Weights of a small GPT-style language model, trained from scratch on English Wikipedia.
Size: 10 layers, width 128, MLP 448 SwiGLU, vocabulary 6155.
Architecture: RMSNorm before each block, rotary positions, no biases in attention or MLP, untied embeddings.
Training: a variant of Muon for these matrices, 145M tokens, 8844 steps.
Each number is 50 + 10 x the weight over its row's rms, rounded and kept within 0 to 99. Layers, rows and columns count from 0. The size before them is the row's rms in percent of the matrix's.

# layer 7 MLP down (transposed), 448x128, rms 0.139, rows 66-84, columns 0-127
097:38 42 72 53 63 35 45 55 55 48 48 33 40 45 56 72 62 64 45 54 63 52 37 56 24 48 66 60 58 52 68 50 44 45 45 53 61 22 65 59 47 56 65 30 59 52 54 62 45 43 56 51 45 48 63 33 43 55 55 55 58 58 41 37 50 55 63 45 56 25 49 60 52 36 37 48 52 57 57 43 52 45 66 59 42 29 56 54 34 50 53 63 49 53 32 50 58 39 62 60 49 48 64 57 55 34 44 43 44 53 49 56 39 43 70 50 51 51 48 44 45 52 54 60 60 40 54 56
095:50 41 62 57 50 41 47 46 50 46 47 39 61 38 36 50 60 47 66 53 54 50 38 43 56 65 58 49 42 72 48 38 62 73 41 49 42 45 39 47 76 38 55 28 61 51 39 45 51 61 41 54 53 32 47 74 55 66 44 41 46 27 40 52 61 62 67 51 47 51 44 32 50 61 53 48 67 57 42 60 50 69 46 58 50 44 53 56 54 50 38 50 65 62 52 59 46 47 48 50 56 41 33 60 54 55 35 49 50 53 42 53 27 55 48 54 64 53 54 67 29 60 55 51 57 45 51 37
112:25 52 69 53 51 47 52 36 53 37 59 60 46 50 53 28 55 46 34 50 67 55 52 53 48 55 50 53 61 50 41 48 52 53 48 37 54 37 61 48 49 51 31 51 43 58 47 44 55 53 60 35 47 61 53 61 33 51 45 64 45 38 48 29 46 42 55 55 31 47 39 41 50 59 64 57 45 44 70 37 33 39 61 32 39 63 54 54 41 61 54 42 58 35 66 69 50 60 46 51 53 49 55 55 70 32 42 62 40 48 61 46 46 55 42 74 47 57 47 73 49 52 52 56 47 62 47 35
103:48 40 74 47 44 72 49 53 32 45 40 49 63 53 49 35 49 65 35 51 57 44 46 60 42 47 50 49 50 41 38 55 62 56 49 45 41 45 53 55 42 65 59 52 49 57 36 68 32 52 70 60 48 38 55 68 45 55 39 66 45 51 44 50 52 42 25 58 59 63 49 52 54 65 39 40 57 62 43 39 47 38 52 54 55 56 35 54 44 49 48 52 55 35 46 55 53 44 69 50 45 47 33 44 68 58 36 47 41 36 60 35 58 32 45 42 74 48 49 58 48 64 40 53 30 40 58 52
097:63 41 57 48 45 45 63 52 44 72 56 52 35 47 60 72 39 46 62 42 29 52 41 51 63 56 56 44 61 58 63 40 34 56 65 57 49 55 45 52 62 41 53 54 31 63 39 53 48 45 27 62 49 30 41 60 34 64 54 53 53 49 44 64 67 52 48 56 30 32 36 57 60 40 42 36 49 49 58 62 54 62 57 47 58 26 54 54 76 51 67 62 56 41 47 41 56 47 53 60 54 53 51 48 56 51 55 59 46 52 45 49 53 32 54 40 61 50 64 44 48 53 59 65 51 48 50 51
103:64 39 51 61 63 50 45 65 47 33 52 42 47 36 48 56 54 52 49 47 55 50 45 27 35 58 57 55 41 59 39 51 32 61 37 46 59 45 37 56 51 53 62 49 53 67 41 49 61 52 65 60 25 39 51 53 36 53 42 48 71 49 36 40 60 56 72 41 38 70 66 47 49 45 48 26 52 37 44 34 69 52 46 65 46 50 29 55 45 33 44 52 44 59 60 52 54 45 51 52 55 41 69 42 42 57 52 34 58 37 53 58 52 57 68 47 50 49 54 52 64 56 38 40 60 54 48 47
108:57 50 48 61 47 45 58 65 38 54 44 52 46 60 56 46 38 62 53 40 42 46 48 55 53 55 47 47 44 48 40 53 41 55 49 35 48 60 36 88 40 58 57 57 45 42 30 40 47 35 45 37 65 32 47 38 49 40 36 52 45 58 65 56 28 55 65 66 55 50 55 36 55 53 47 58 29 52 74 51 48 49 35 57 56 46 37 39 57 59 44 54 56 55 45 61 52 33 38 55 54 43 80 50 49 46 50 39 43 53 67 63 56 58 56 57 68 51 38 53 42 49 38 42 52 53 43 49
094:34 70 49 37 55 60 45 54 69 55 58 56 27 60 51 51 65 53 58 33 53 51 61 61 62 42 59 64 50 42 51 52 43 46 36 53 48 42 64 39 58 50 44 53 50 55 58 48 52 65 44 45 35 52 47 37 41 65 49 46 70 49 52 45 52 42 29 58 62 42 58 38 61 43 40 49 58 54 48 56 27 53 40 63 66 61 65 52 35 33 46 62 58 49 43 46 53 51 50 25 36 49 43 40 44 44 76 49 58 42 33 57 60 53 49 45 50 58 64 62 51 48 48 42 71 45 60 47
091:32 70 46 39 36 53 51 43 56 31 51 53 62 44 45 48 56 56 36 65 51 44 53 52 26 53 53 60 53 64 42 52 34 41 38 69 40 42 48 61 36 55 43 31 56 53 42 60 45 52 52 49 55 49 51 42 50 41 66 59 54 52 66 48 54 59 37 36 74 43 65 62 57 65 45 38 47 51 61 49 55 50 61 39 65 44 53 58 48 44 25 59 59 42 36 57 43 41 50 40 34 59 34 50 58 45 53 39 51 52 32 46 41 58 35 62 39 66 41 42 48 42 44 44 37 40 61 61
098:49 60 47 48 56 63 40 56 43 41 62 59 73 56 69 68 48 67 59 57 31 44 48 49 68 65 61 45 61 44 50 54 49 55 39 56 45 60 45 66 52 52 76 67 55 42 71 43 52 42 62 41 38 45 53 57 73 46 44 51 50 45 60 49 66 51 53 51 46 61 48 37 41 29 57 51 49 46 58 37 62 60 45 52 41 61 47 37 53 54 39 54 42 53 48 53 36 38 47 38 45 58 33 53 56 47 55 62 56 34 51 47 56 60 55 50 44 41 69 31 62 52 51 49 72 38 63 53
101:61 58 51 42 51 52 36 48 55 45 50 51 39 42 58 36 62 41 51 59 52 54 46 33 33 53 59 27 35 47 55 58 32 29 47 59 38 54 49 40 78 57 53 54 56 56 52 54 44 59 50 50 43 57 32 25 60 56 45 46 52 63 55 59 53 59 50 43 64 45 47 58 33 58 54 50 53 40 42 37 49 48 49 40 56 52 45 41 38 49 51 64 29 50 43 37 61 34 48 39 34 58 55 42 49 70 32 62 62 34 29 53 32 59 40 48 50 32 51 43 41 47 50 55 58 59 63 56
098:47 64 36 38 35 63 58 47 53 46 59 37 43 55 37 51 59 64 38 60 47 46 47 54 74 53 55 51 48 53 52 37 41 52 52 47 42 41 74 59 52 58 72 53 37 52 54 30 67 50 45 64 44 63 51 43 47 66 35 47 48 46 32 59 42 57 46 62 46 55 51 56 34 28 67 48 59 27 49 53 47 51 51 30 65 43 63 63 58 56 49 24 41 41 62 44 54 51 58 53 48 39 48 47 38 47 51 48 43 40 40 38 39 50 40 54 62 65 44 51 40 68 45 47 46 46 55 42
102:50 54 53 56 33 53 51 65 56 52 56 59 68 55 45 53 46 42 53 39 32 57 47 76 53 45 38 62 68 51 65 45 49 56 68 45 42 66 68 37 44 47 67 46 45 53 67 43 59 46 37 49 48 71 47 51 31 46 53 44 35 43 65 60 55 44 44 35 56 70 50 48 61 43 47 51 35 47 44 33 49 72 55 41 72 49 61 64 56 40 50 50 44 35 61 53 41 62 45 43 51 49 52 45 37 43 60 40 67 39 55 61 42 55 57 53 44 50 39 37 46 56 58 46 31 57 60 53
100:46 61 52 47 40 53 41 54 47 54 41 46 57 48 38 51 30 49 59 55 36 68 49 62 62 55 50 38 58 53 75 52 60 42 50 59 39 42 50 11 58 51 52 58 68 48 51 50 45 50 54 47 41 56 53 50 40 39 53 54 56 29 54 49 53 57 35 47 67 68 51 41 47 45 49 48 59 82 46 56 60 55 64 57 56 52 60 43 56 45 45 40 42 70 46 55 65 34 45 31 46 44 50 64 23 37 34 51 59 49 47 57 50 46 62 39 50 42 57 49 37 42 44 40 45 47 55 42
098:65 61 79 67 54 51 51 48 47 60 35 53 45 60 65 59 66 59 48 58 46 67 54 49 82 44 58 60 45 52 65 56 56 50 64 50 49 45 50 50 46 36 53 54 64 39 56 38 56 47 46 47 46 23 37 39 67 46 45 52 35 52 62 65 48 58 39 54 33 54 64 46 51 61 33 51 69 54 57 41 58 49 32 70 47 55 49 54 69 48 68 35 43 44 44 44 60 57 61 48 42 54 37 39 55 46 36 50 40 50 44 47 53 46 46 61 38 59 64 61 45 41 53 49 50 54 49 52
094:50 53 65 53 44 57 51 45 30 49 45 50 34 27 41 36 52 49 42 50 62 37 41 59 66 56 52 65 50 52 63 55 62 70 42 56 38 53 52 57 47 35 48 30 41 36 54 51 50 54 41 44 61 61 54 56 45 50 43 52 39 29 61 54 52 58 63 64 67 38 48 42 49 61 54 52 49 61 61 30 39 40 52 39 50 49 42 61 32 50 64 51 44 45 55 30 34 54 37 29 45 52 50 48 53 59 55 45 47 69 45 57 70 55 21 55 57 50 51 50 46 61 36 49 39 43 47 48
102:53 52 25 49 44 59 41 49 61 56 43 57 53 55 52 64 52 50 64 65 43 55 56 64 55 37 39 45 42 35 43 29 62 44 49 40 52 52 49 28 52 50 56 68 58 51 72 51 47 49 34 46 64 51 48 49 54 42 64 41 28 65 55 51 39 37 44 61 30 55 51 45 38 34 48 62 40 61 37 45 60 34 54 50 51 51 41 48 55 37 51 37 63 58 59 46 67 43 60 50 35 52 56 47 30 52 56 34 47 66 62 64 43 50 43 56 62 53 45 46 47 63 59 65 54 31 60 61
104:45 54 45 33 50 46 46 51 52 58 54 45 45 36 68 40 61 55 43 51 39 54 57 49 20 55 39 41 64 70 42 57 33 51 29 64 43 34 38 40 47 49 51 46 39 38 63 62 42 55 50 56 51 56 50 59 54 53 52 29 46 42 49 52 44 55 59 46 42 57 49 56 36 41 25 53 50 36 30 37 50 28 54 81 42 57 46 48 50 38 57 54 58 57 45 46 56 36 42 70 62 54 53 54 30 46 48 41 55 53 51 45 66 38 61 55 50 50 34 46 54 38 52 50 49 41 58 46
091:69 49 51 36 33 41 42 56 41 41 67 56 49 46 52 54 53 49 56 53 58 55 50 45 06 58 39 44 41 51 51 52 48 54 52 39 46 44 33 60 46 59 47 66 58 41 28 48 58 53 58 47 57 59 66 56 60 56 42 30 50 62 55 60 43 53 68 65 72 25 46 37 39 54 44 61 55 38 45 37 54 44 43 56 54 68 56 38 46 53 52 43 47 48 48 47 47 57 34 61 36 62 53 64 37 62 45 61 42 50 44 50 51 56 67 56 57 47 51 49 59 33 49 45 53 59 52 42
# layer 7 MLP gate, 448x128, rms 0.262, rows 67-84, columns 0-127
097:49 59 42 51 60 58 68 70 48 33 46 61 51 53 66 42 44 44 56 62 42 52 46 23 52 49 54 54 50 54 49 62 46 54 50 66 36 65 54 49 53 41 42 57 44 59 33 63 59 44 49 56 32 49 57 45 50 27 66 46 48 32 51 48 72 50 48 54 41 55 45 47 57 44 52 57 37 50 60 31 62 42 54 38 34 51 47 39 29 62 57 34 59 37 47 50 54 50 66 48 57 71 52 55 49 46 55 53 59 66 30 39 43 63 57 36 42 69 47 56 48 46 49 48 73 48 46 57
060:56 49 42 47 40 50 44 54 48 59 53 67 56 52 46 61 47 61 49 49 45 49 51 38 07 40 39 55 49 31 51 46 59 44 70 42 38 66 41 65 38 31 25 44 58 44 47 57 53 57 53 48 66 43 56 50 49 67 51 47 36 44 52 54 54 45 58 42 41 44 40 84 49 43 57 50 48 52 63 41 70 47 48 38 49 56 44 54 46 31 54 42 56 56 60 44 49 46 45 43 44 46 48 45 47 56 43 36 27 53 47 45 62 32 51 39 49 42 38 46 64 62 39 64 42 50 53 50
104:61 39 53 41 46 47 43 63 68 55 56 53 57 48 59 69 57 62 45 33 41 53 55 49 64 55 50 35 48 38 54 54 47 52 55 37 50 52 66 48 44 36 45 49 44 75 45 45 58 40 43 56 57 54 39 47 42 39 50 56 47 55 44 41 47 64 56 53 66 62 47 49 53 64 54 62 53 49 22 51 55 34 45 44 32 80 46 57 48 45 45 59 51 60 59 59 36 52 70 59 52 42 35 56 55 54 38 61 49 53 70 38 41 62 73 40 64 53 73 57 38 60 59 56 53 54 57 53
089:46 65 57 68 59 55 41 59 37 51 59 39 29 66 46 65 47 49 36 50 47 50 58 56 61 56 64 58 44 52 50 37 44 61 46 51 42 49 67 41 50 35 71 54 62 56 50 71 48 57 51 57 63 41 47 43 45 56 40 41 52 51 54 54 33 26 60 49 64 52 51 52 43 41 51 52 46 73 43 39 44 47 60 61 70 56 63 60 54 49 53 53 53 64 68 42 42 42 53 50 54 47 64 50 32 52 48 31 47 52 38 37 54 33 48 40 69 47 31 43 45 54 37 58 50 27 48 52
104:52 38 42 65 45 59 51 44 67 41 48 38 61 49 45 49 46 51 52 48 57 51 55 42 52 69 45 24 69 49 65 54 59 55 48 53 49 68 69 50 59 53 45 44 61 28 57 32 39 47 55 49 38 38 61 46 31 49 36 43 41 35 49 49 67 51 52 51 64 55 46 47 55 40 37 48 58 52 33 60 25 41 47 62 49 74 46 38 53 68 55 42 57 37 49 71 48 62 54 59 43 39 44 57 65 38 59 47 50 46 44 53 73 45 50 50 37 50 43 41 56 57 49 38 47 43 51 37
107:53 71 56 40 58 74 54 48 50 46 56 40 65 42 70 49 36 63 44 51 61 62 57 39 56 30 35 39 62 53 51 58 43 62 45 39 33 55 65 54 51 49 60 52 49 43 48 47 34 47 47 42 50 33 32 49 50 27 31 40 61 50 54 33 48 59 57 79 62 44 38 43 51 54 40 58 44 44 49 42 50 37 49 42 59 55 53 46 59 55 48 43 56 38 48 66 57 47 69 50 48 60 44 35 55 48 51 31 47 41 46 37 47 61 51 43 44 63 57 52 45 48 58 29 60 57 52 66
105:46 42 50 49 44 59 43 49 43 54 45 50 73 60 46 65 39 52 70 69 29 68 49 63 57 62 48 29 57 71 61 33 29 59 28 54 37 57 52 36 44 60 52 59 50 58 45 58 48 59 59 49 58 55 64 49 60 50 55 45 44 36 57 56 39 47 52 49 59 59 46 58 54 70 46 54 39 53 50 40 45 59 38 45 54 54 67 53 52 64 57 38 53 64 49 56 43 43 59 67 43 48 68 60 53 51 36 45 62 30 56 40 50 31 36 54 51 38 64 52 48 42 49 40 39 63 50 54
088:57 46 45 48 42 46 39 36 35 56 64 57 54 33 47 48 59 60 52 30 56 76 42 37 43 37 50 58 53 62 40 67 44 54 64 35 36 55 41 49 61 41 37 52 51 28 50 46 58 51 53 64 59 46 36 53 31 52 60 32 44 41 54 51 66 35 45 61 49 44 35 66 50 49 71 40 45 57 41 60 55 59 56 38 45 33 59 43 41 63 50 42 36 64 59 56 54 69 58 49 63 52 59 37 37 56 56 65 51 55 42 50 39 56 54 43 53 50 55 55 61 55 69 58 52 40 56 55
098:40 44 51 39 53 52 46 55 52 27 56 66 51 64 62 53 46 59 58 58 48 43 60 48 56 64 45 32 50 53 46 45 46 48 44 50 48 58 47 53 58 47 85 64 39 53 48 47 61 48 59 49 40 60 57 56 61 66 55 63 43 41 36 48 36 60 61 44 58 43 54 50 58 32 66 57 59 44 38 40 65 42 49 64 37 60 17 39 55 34 47 68 45 45 51 53 55 44 46 44 65 53 51 48 58 61 56 65 39 39 46 48 50 45 72 57 51 54 53 45 49 43 57 44 48 20 55 60
103:48 52 55 47 46 53 40 46 58 39 40 56 54 36 42 56 52 36 48 68 54 20 59 53 44 69 59 52 47 63 39 46 54 41 37 29 32 62 50 45 46 45 60 47 37 62 51 64 35 62 36 46 52 65 52 42 50 33 42 51 48 52 44 57 44 50 60 40 44 35 42 38 59 50 47 35 59 31 51 44 47 58 36 40 30 42 52 50 69 47 64 54 45 34 37 43 52 45 40 49 47 60 66 69 66 62 42 47 61 57 68 49 51 61 62 62 41 39 45 41 66 48 54 42 57 58 54 61
096:33 68 58 46 48 56 57 54 55 39 71 42 66 54 49 54 43 56 52 73 52 58 57 38 49 35 62 52 50 55 59 48 48 33 37 37 41 62 55 49 61 49 61 57 54 44 31 40 44 42 56 70 47 44 54 34 44 67 44 65 54 47 59 42 61 61 48 47 64 44 66 53 43 45 53 46 56 40 29 36 39 51 36 64 52 35 41 41 30 54 58 59 46 47 41 27 31 43 50 55 55 42 57 45 63 51 28 60 64 41 44 54 45 50 35 59 57 42 35 57 58 55 56 43 56 46 45 42
078:51 50 53 58 36 60 52 67 51 67 53 68 63 59 37 52 41 56 55 41 32 52 62 55 33 40 32 56 71 59 70 37 50 57 69 42 38 45 62 45 43 37 53 35 59 50 63 41 49 48 42 49 57 66 54 47 39 48 48 48 43 55 69 65 53 53 50 47 52 56 46 53 60 38 47 59 29 51 61 37 65 64 54 37 75 51 61 60 49 41 42 43 44 36 70 48 38 61 46 61 47 51 66 58 52 62 56 45 60 45 54 55 41 46 40 52 44 45 45 38 50 57 60 46 29 58 61 54
108:57 45 52 43 52 45 44 67 33 41 58 49 53 53 62 40 59 70 65 34 35 36 43 37 61 54 68 49 60 49 48 59 53 52 48 42 48 48 36 59 48 45 53 59 54 43 46 38 36 71 39 40 59 63 60 44 43 42 56 35 39 57 55 47 60 56 32 59 41 49 51 55 48 50 45 39 32 37 46 42 49 57 51 40 64 41 36 38 46 59 63 49 75 53 51 79 52 36 36 54 32 39 54 52 61 50 48 57 44 43 65 44 32 56 47 43 57 61 39 49 54 43 46 37 52 48 30 61
100:43 35 42 45 51 33 59 40 65 55 33 36 45 71 54 36 51 59 37 58 47 53 43 41 44 61 61 33 42 36 54 37 44 67 50 41 38 52 58 51 53 51 53 37 56 45 66 33 54 76 44 52 49 35 52 26 37 55 50 64 51 57 57 60 45 48 60 46 65 42 64 49 48 44 39 51 53 55 47 45 48 37 57 55 50 50 47 48 69 43 74 51 45 60 39 54 43 63 46 43 49 53 48 42 42 37 44 53 34 46 43 71 54 51 46 70 53 63 39 61 23 38 54 45 45 49 56 45
098:35 65 46 40 44 24 50 58 39 54 48 54 63 57 68 47 39 35 57 57 40 47 43 36 61 44 39 49 58 59 48 40 55 63 45 48 55 63 45 34 54 57 51 52 65 39 70 44 49 49 65 36 56 52 48 49 50 54 30 41 61 43 36 38 37 64 51 64 50 57 44 41 41 62 34 50 50 55 48 50 36 38 46 64 79 40 52 55 44 56 57 45 79 57 38 60 42 42 37 52 51 47 49 52 53 32 54 55 56 54 43 56 59 46 39 52 31 45 37 31 46 41 57 52 59 38 50 47
094:56 56 55 47 42 57 61 32 38 56 61 54 63 50 44 50 43 46 57 55 55 49 28 33 42 53 53 54 55 42 42 45 75 50 65 50 47 48 56 55 52 51 42 46 59 69 50 38 44 50 58 39 40 65 55 51 59 65 52 53 63 61 46 59 35 53 57 49 63 49 42 59 59 59 57 65 50 58 19 40 45 53 32 50 54 37 49 55 49 56 54 37 60 55 36 43 55 53 56 44 54 32 40 38 75 34 38 49 56 61 66 55 59 46 50 62 46 38 39 48 76 30 48 39 51 34 38 52
112:49 44 29 46 51 29 48 45 30 38 65 50 46 56 47 50 57 40 31 39 51 38 32 69 60 51 57 55 42 42 39 52 55 54 58 50 49 65 64 55 61 50 42 70 60 55 50 42 48 41 41 54 57 44 46 44 45 61 58 46 41 57 50 43 58 67 52 52 57 56 71 45 63 49 50 36 47 47 38 54 43 54 47 40 71 32 40 46 44 49 67 55 61 60 63 55 49 56 25 43 50 56 36 72 56 52 44 63 30 62 52 58 48 49 35 57 63 42 55 41 54 60 46 56 64 71 49 57
073:36 31 38 61 61 63 47 68 49 41 49 48 60 57 37 53 41 57 51 48 50 23 44 51 45 58 62 60 49 42 59 40 63 34 50 41 36 63 59 44 58 28 54 41 70 28 68 61 54 60 48 39 53 39 61 47 69 56 62 38 40 58 37 61 44 42 53 47 54 49 39 52 52 53 58 49 45 55 51 49 56 60 46 55 47 60 39 51 60 59 42 54 54 54 60 28 58 55 40 48 58 35 55 54 50 50 68 55 47 69 37 52 49 41 47 50 44 34 29 46 40 58 46 63 41 48 40 31
# layer 7 MLP up, 448x128, rms 0.276, rows 67-84, columns 0-127
096:41 61 48 47 56 50 40 51 54 52 56 42 62 52 41 43 48 33 49 63 51 43 39 41 32 56 44 63 52 61 46 59 42 49 59 57 45 61 62 67 45 51 65 45 41 67 48 44 63 66 36 39 50 66 50 62 53 50 35 49 37 60 45 54 42 61 52 53 46 70 50 61 50 67 43 24 69 49 53 63 61 39 62 36 41 36 54 48 46 63 60 49 53 71 68 51 43 50 46 26 35 32 40 63 55 52 58 50 33 42 50 52 37 47 41 53 54 47 58 51 35 48 61 49 38 37 59 62
090:69 36 37 45 56 61 49 61 50 56 53 48 49 38 47 68 44 47 58 44 38 52 43 46 60 55 49 45 42 65 57 47 44 45 47 53 53 48 49 49 58 59 76 53 55 46 59 62 42 34 42 46 54 35 39 31 71 36 39 32 61 68 55 72 63 58 46 67 65 68 60 47 45 44 44 36 55 60 39 57 58 65 43 43 61 39 51 40 54 52 43 55 40 64 35 36 55 37 53 50 47 52 36 41 37 48 56 42 51 39 43 55 44 54 60 36 49 39 48 27 48 61 53 34 58 34 47 56
104:57 41 40 46 41 39 55 55 48 58 48 56 48 51 77 51 55 62 38 32 45 48 48 43 62 71 64 43 57 40 39 54 52 53 39 59 66 52 58 52 41 35 42 45 29 64 74 60 46 51 53 38 72 49 66 63 36 40 45 60 47 38 44 50 63 46 50 65 50 63 47 41 49 62 41 45 43 54 45 57 46 29 43 52 52 70 49 40 49 40 42 67 67 59 51 51 41 58 49 56 38 57 62 50 61 59 57 35 41 53 73 32 35 68 57 42 40 45 44 44 46 44 50 48 53 52 46 59
086:62 40 55 39 20 35 58 31 48 62 51 72 59 39 48 51 43 52 65 41 64 43 29 45 57 51 41 46 60 36 53 49 62 41 57 58 56 46 40 60 49 46 39 34 32 59 47 41 46 50 36 39 27 61 45 63 53 47 66 60 54 47 36 42 67 52 45 33 47 58 41 58 66 55 65 33 48 53 53 54 49 63 59 45 33 45 49 39 55 42 47 43 61 49 51 61 48 51 47 55 59 52 23 55 60 52 54 56 54 45 54 43 37 57 58 39 50 56 76 44 44 44 46 50 55 44 58 47
105:53 40 36 39 61 39 50 52 50 53 50 43 45 59 45 37 41 50 38 50 63 54 47 50 63 65 43 24 51 36 42 55 31 43 39 62 63 53 48 42 27 46 31 39 41 62 56 45 49 51 55 38 68 51 60 66 43 43 63 55 56 31 49 63 50 47 42 48 41 60 52 46 64 63 31 45 49 62 51 49 29 67 54 56 61 55 60 51 51 52 44 53 62 40 43 34 37 54 54 46 56 47 69 45 47 53 46 53 29 62 49 35 51 61 48 38 34 47 28 45 45 62 47 63 37 48 58 40
112:67 49 49 34 45 62 55 57 49 65 45 48 51 53 45 46 34 55 57 49 52 48 50 56 56 56 45 42 55 58 19 62 45 47 39 56 39 70 48 41 46 52 50 61 57 62 49 40 47 55 49 51 61 39 59 47 44 41 42 50 57 70 65 43 59 68 48 50 64 50 40 63 61 36 37 46 59 41 76 43 43 58 48 44 63 57 68 36 63 47 53 42 49 50 41 65 42 51 59 79 44 39 58 38 56 52 34 74 49 45 56 52 38 50 45 45 58 46 37 54 53 41 39 31 42 64 44 59
097:46 62 71 70 51 56 41 56 44 56 61 44 55 65 41 57 73 46 49 40 44 62 49 54 54 38 50 62 28 37 61 69 47 49 64 46 66 35 38 64 47 61 60 54 35 51 41 50 56 62 62 50 50 48 49 52 53 62 47 63 39 57 59 31 46 50 51 47 38 54 77 39 57 49 61 58 44 45 50 55 53 52 58 65 37 42 36 37 49 46 50 66 62 41 39 58 51 48 61 43 64 67 39 39 49 69 59 60 64 41 48 56 59 57 43 44 44 51 40 54 52 44 49 57 51 34 38 68
086:49 52 54 56 47 45 68 48 47 64 55 71 54 58 39 54 38 55 72 47 48 59 48 51 27 56 47 52 59 35 63 50 60 33 50 33 49 69 55 56 41 47 46 37 47 55 64 51 47 53 64 41 43 32 41 51 40 36 63 51 66 50 53 72 33 44 47 38 37 53 25 34 46 55 50 56 53 53 38 44 56 36 38 57 67 49 46 43 41 57 48 55 55 49 75 40 61 68 41 48 60 42 51 51 47 51 59 35 38 40 55 47 59 46 54 61 56 51 54 40 69 53 59 68 54 52 63 55
097:44 52 66 35 49 30 58 48 43 64 41 51 50 64 56 46 56 55 58 49 47 41 59 67 69 41 69 46 35 40 59 24 51 59 47 54 62 51 52 61 48 53 82 63 47 39 53 58 62 51 58 35 31 49 54 41 61 48 53 55 43 35 50 47 49 64 62 60 54 42 42 55 55 37 63 50 48 46 59 39 53 51 55 54 63 51 38 41 57 41 31 41 83 50 55 50 50 45 47 43 47 50 46 52 53 54 59 35 42 57 59 55 53 56 50 72 52 55 50 43 51 50 34 53 37 40 70 53
101:60 42 49 45 62 45 37 58 54 45 32 49 49 46 63 56 40 54 65 62 44 51 56 63 58 56 51 39 53 54 43 47 40 51 50 49 22 46 39 52 53 53 70 56 53 45 58 40 62 61 72 45 51 57 61 27 50 64 43 48 41 60 61 52 52 45 73 60 58 53 45 64 64 47 49 63 46 52 70 37 38 55 53 38 58 45 51 47 59 47 54 48 49 56 58 36 42 42 63 54 62 54 71 56 60 47 27 44 66 56 66 58 45 54 50 58 56 58 59 38 53 59 54 49 66 73 40 29
100:45 67 57 47 52 49 29 61 37 37 54 48 51 41 53 46 71 49 54 51 63 34 61 53 44 53 44 50 40 49 48 55 59 45 62 53 50 61 58 52 55 42 58 50 53 66 63 34 54 56 43 61 26 48 45 51 68 68 46 55 59 42 39 55 46 57 53 65 65 56 38 29 49 26 28 53 48 45 56 60 58 50 32 47 70 50 42 47 60 50 34 51 59 45 44 70 52 55 53 55 67 62 38 32 59 33 45 55 43 65 35 48 45 63 47 49 55 59 45 45 43 35 42 49 48 34 57 58
059:31 55 48 42 64 44 63 49 52 46 44 39 40 52 60 51 57 41 42 45 71 59 42 50 75 58 70 38 33 54 47 33 40 54 32 57 48 46 46 45 51 59 50 64 36 57 68 47 39 67 48 56 45 44 55 60 47 44 56 53 58 50 52 41 58 53 53 44 53 29 55 30 53 54 72 61 68 57 30 60 36 48 39 42 41 55 45 50 54 56 48 69 60 53 44 58 62 29 39 49 65 62 45 54 49 58 49 39 43 55 45 46 59 50 55 55 55 49 64 52 37 39 51 60 73 42 45 39
102:60 54 55 38 51 40 50 50 42 62 44 48 67 57 46 44 49 55 34 34 57 63 42 51 39 45 57 56 74 49 45 51 71 55 42 54 57 50 48 35 59 41 40 41 56 50 42 50 53 46 62 49 48 47 31 68 55 53 58 50 56 63 44 64 58 58 64 60 27 32 35 55 56 50 45 52 41 66 50 40 58 55 67 39 53 64 61 51 59 60 57 47 55 64 34 33 49 37 54 60 52 48 62 45 42 43 32 55 69 53 35 45 45 73 46 38 49 44 44 62 20 48 42 42 53 54 47 53
096:43 46 77 67 59 39 46 32 63 62 42 46 53 54 48 63 63 62 49 49 40 61 54 53 48 54 54 61 44 52 77 64 84 51 53 30 31 50 51 40 61 53 49 44 42 57 64 53 45 44 56 21 42 49 40 54 55 56 59 36 48 41 42 46 38 40 60 40 46 56 54 54 42 53 45 40 25 32 47 50 52 41 62 60 54 66 59 54 47 56 53 52 45 60 50 45 55 42 54 45 49 48 45 47 42 54 51 62 48 50 40 51 43 45 46 60 33 45 57 52 63 59 74 60 49 42 44 59
102:57 57 39 44 61 41 43 51 47 51 50 48 35 50 26 35 47 50 48 43 55 47 51 47 66 61 50 62 42 62 63 52 33 44 56 40 42 53 51 47 44 45 44 34 53 50 46 40 67 39 47 36 48 30 41 29 56 44 49 35 35 33 63 50 44 49 57 54 65 58 38 54 52 53 51 49 51 70 52 43 47 28 62 67 57 50 52 40 32 46 45 60 34 58 62 42 42 30 56 53 53 46 50 42 73 48 62 56 49 39 38 40 49 45 31 53 76 47 46 61 48 56 39 45 36 47 63 55
105:47 54 46 37 43 41 56 64 62 58 36 48 44 64 53 36 57 47 49 43 48 42 45 57 44 70 52 63 43 58 55 52 42 41 45 67 38 66 39 55 50 61 36 63 38 56 49 45 36 63 48 46 31 63 48 43 59 39 56 63 38 41 52 52 49 53 60 53 60 52 64 53 50 52 56 48 41 57 40 46 34 56 47 44 48 45 58 66 79 37 45 57 38 50 54 44 34 65 71 60 52 51 52 35 57 46 49 50 37 68 29 40 38 44 46 41 45 32 51 64 52 53 47 30 28 62 39 44
110:59 47 54 30 52 48 52 64 51 54 51 50 55 43 58 49 53 65 43 59 46 71 34 52 55 51 12 47 60 38 53 38 51 44 44 51 40 54 50 67 61 58 50 40 33 54 68 71 50 41 54 57 66 49 38 51 61 55 53 39 68 66 44 40 44 34 46 50 47 48 45 58 40 36 42 60 48 51 56 39 33 49 54 53 31 58 65 47 48 38 51 39 36 60 58 40 44 53 55 53 59 56 37 53 55 29 72 48 57 67 64 52 54 44 52 54 44 65 45 62 59 37 54 45 48 46 63 50
080:52 48 64 45 45 49 44 39 49 54 59 40 39 53 50 56 41 44 65 55 51 45 44 47 47 59 60 53 38 52 60 35 47 37 31 37 35 53 56 53 68 25 54 43 35 49 79 64 47 53 58 51 35 43 53 27 46 47 50 55 38 38 47 48 41 38 17 38 37 61 55 49 39 42 59 37 46 69 50 57 50 47 51 44 44 44 57 50 66 36 47 55 57 40 43 54 41 50 52 59 62 33 54 45 64 55 62 37 54 46 48 63 31 62 37 41 40 53 61 40 48 62 48 57 38 43 59 52